Part of a small language model's weights: MLP 320 SwiGLU, 104M tokens.
Each number is 128 + 24 x the weight over its row's rms, rounded and kept within 0 to 255. Layers, rows and columns count from 0. Numbers have three digits each. The size before them is the row's rms in percent of the matrix's.

# layer 5 attention query, 256x128, rms 0.343, rows 190-191, columns 0-127
124:137144170121138168129098109103126156127139124174083114161132160117167127097123127135132128112110132141099200141141139139104126101172129125115112174159127151104086141149161111155129111112137102078111129125185170117115158118106134133089133101139108151161116102139137154138122152123124160129113111172102129102151152098078148158103127123164106136120173102117139154136159130116164159127117
127:155138103146109094077129158131131109132166177135130139093134110064140096109104136141112123129091147134132140132134161123124167123101108111127104131135145139129127129168065104115127122096127109151095144115163138136128114103120117139168126140085118158123122120131158133182127102123061158130118116114146108119172140100125125153124131077090091119099129132142124142116122123196077147128099
# layer 5 attention key, 256x128, rms 0.343, rows 190-191, columns 0-127
115:156132126157106113137145105103144200073133124149161127162140091122119121118113105152101122111139121123123131140098118128139130148147159146104133141133142136174150157120144151152118137111146162068172100124135093108119122068121135122159069118192155143165142151144164137140118093166092145121127137151132179121113142122143147132151156110102118142119130113124137139164095081110147104120120
107:180076118159113118123137143175101137099153145123103138203110130136117111131113154125123161104109123137154090080146079066129132142122179124147133121151148144128118097185118125129116159114108162170145120124107123125114153166142141119125145116121139154121101112094122091155145124132128126099131167126115147128123125142143189145151140128104082139130096127103142105129126123119190126117109
# layer 5 attention value, 256x128, rms 0.39, rows 128-136, columns 0-127
113:187116120150137118092097168121119088102126126125132144153147114064087131135149127119096148159124083115096155125111123103137138099121194108135101127103099130099136155143143137126108122140128095103156141118084143127100112155143129068143147132129148133124109140111137166166153114108129140110097154106124149134083089145132122164129173118124103127166106089145085149170142103115097126130121
097:129136124087129141117092156138107099112122158195142149128171108132142096102112134121116157108151167161121117126136088098103119127134098141151175081125110126136122130140122135100111147106118126102136118091127085153107107149166102110102139074132086116133120100151157124128158080145110133104177092091121145117144144105133164097149100146113144140095131107147115121104179136119134116154179
104:120141141126168093124138073112128137131152098096111131128099092118176177094165143130063159130159078177111115149124118144139114108106146138149099120113165124103109144106083149112069120144120097144117127152153113118147130135160096122118109121158136093117122161117104167146126156143128142107103137089119133173125110104087136108096120130100092150102132154118124128120101099113123149123097
107:136133146132171128124103139089092121126120103148118124148174103111159108071127069139150133139112099139143113106163115137116143167124103160113098125180122148135137109106104156120166174119141166131135158116125149170127139122118098095209159148116110121118125123127123122105147158142100159138130125142135142162138116172165143116159097119077084120132107145128151163128102127144103155122125
100:080112133111189111156132160113098127102119125115053111059061126156115107132099090127120118145151136122118127146109134122110152098111113104109145139127121094114095121133166153114147079120134115153154144099107123114116173120123159158089141071133114133121099131100113171134101137116145151128107106131147141147095119151132105150124127110130087163120114080123109141147145153127117114128145
107:094131138161066123117096120079146138104093109163134136131111078135080177155105184104142106138140099088143108126143133109183133132121170178123105112136124132116130148100141115132125073124148132127130119111105106096161169102149142111166112134093157117106125143108134137095119122146106148146107116124130117147114141112124123157106105091095130144079150158086105108114114125109136123113097
108:122147115146089122137124141154156136117100122138137081141112081109098117096187127152086122100120104124181112187113098138080116098094110147096125116106112113155108155140138146087169169153121116138106121124157120089129145172127145114125145136158119125106156144133161144102118156128085137130169131130132169142129165174131104120117171094104121117135112110132150151161161118149101116144130
108:163161135127112126131113155071144110149093161141155133195091150144137149108095089119141121137126095078106118144115136149119116136079135150111113109151119163111106129132087179125106122080135154123087106109136097158145132128111122114086123110102126095129103163130123125118134099123117166113095155126106103150134112088109167143122142110155108142157134157106086137160151093174135110131137
114:092147150091138142148143113095164058132126109102125097144143173130113100117130151084160149147123149119149148121148133157131174101135088143099132117110181117120138145122086147070138154120119145111136138179112129089105109144135127134129087157092133099145101167149118161118178117104105166116136087108128102101105145137154107157134097122142123132137149138121167122115132090145139102123136
# layer 5 attention output (transposed), 256x128, rms 0.529, rows 128-136, columns 0-127
111:153117130143131139149121111172096085150118137181166079140115130170137117148124078107163105126095151119138108145152133142135116114141129150116096147120135128152133117101117127123125160147152159152147094122106097155161115146114101131115131117055128104127083133108128131154143115115083117137115142146116175123110107147120144119140083156088087137147087187154170136101135151154121119142085
101:119089164138105123135131070112130126152124149103118112132128145114151112115119123107110091122133116112151124105132106107143091156144099113083149145145097137091117144125124165121169068110131157111100154153105113086148165142130169128148142120090157113129119168148082146132105145102144148128137096125104132145109082129133121166121147113186131098113086133084145131110116122089168139069125
103:117181112096065085136125122110131098107135112185142132118122105134085120150092105146142113084127122119157097130118111136131135147154196156143144112151140105136113105105080138126116146134143114141087162131157149117116160103109115125164133141119126106135121131129105149118120110182149118152123115120153136112155153159128119122156174134196132098139150119143116105086161090135138083151120
108:100122134092099112124114130136146123163142142124128087124181091125126124151137120114117159151116146103115132169160134116126089133157136162153173131166165149110137139146106081070133085111123122148105133143113146121199125149166147152168085126132090150155116125173172146140163111143154131132149125145105105059126140112119131135097136112130146145144163161122100097144143114127137118132129
103:117166108142155163100139120127102141156111119169169138154104107093103110154137114130159131134121109122114149136172131134130125160095141101160159117108112140111158135156085149091170134136112135122156102112134150138123130128111068075085186134115141121090129131191115110115134120157121090122116087120122106108182115142106131112132103146125134109101096123146102091124093144125131118148076
120:174108086100134132157130136106127134120126150090155146147115129108119111099152132155158098089147091076149100103144115156089125132128117132122132127145119113161129101127113108156138110175115117144091104116191150136167087095142141147115118140191142119157165098119184111129123117101126146115117127129132127133105134164136143139130168153162155141133088119108172120110172085167117140135149
109:114119110113120127130147115097143140128140118144112144170135165163107150168143179101171108154187125138111144141131110149112118146134158095080118153163134159094152110143151099137098113133144136129135137149072114144136161137096122134140167143156117144136117126122116094158092119154132143121109118123130170115132100059129096173133147177150116190126112177134101100109148129129114117147123
108:122091085104076147190124116146149079129115113115119134104144089108145088117124138155132089080096148118138144151152093113152098099152124092133106128123139109106116105116152120083150132184163116165108110132130117099140132122124127120126120159153090114172185121150115118135147140123107155167119103132155135129170130115107125098101113103106195146135113131149144123152130120120141094120134
121:159139136108138136146162118079129135114140149073088156140099106121135126148127100161126176128117148155131106101117127145148139134152102134112069120141109146126113113122146112161100157106163105138112094057156134111151130119145153124100131115185171087113109123110123097122139134140126083157147149151138095102167124098150120110111131135159121156145098144119091097185130160133148129120098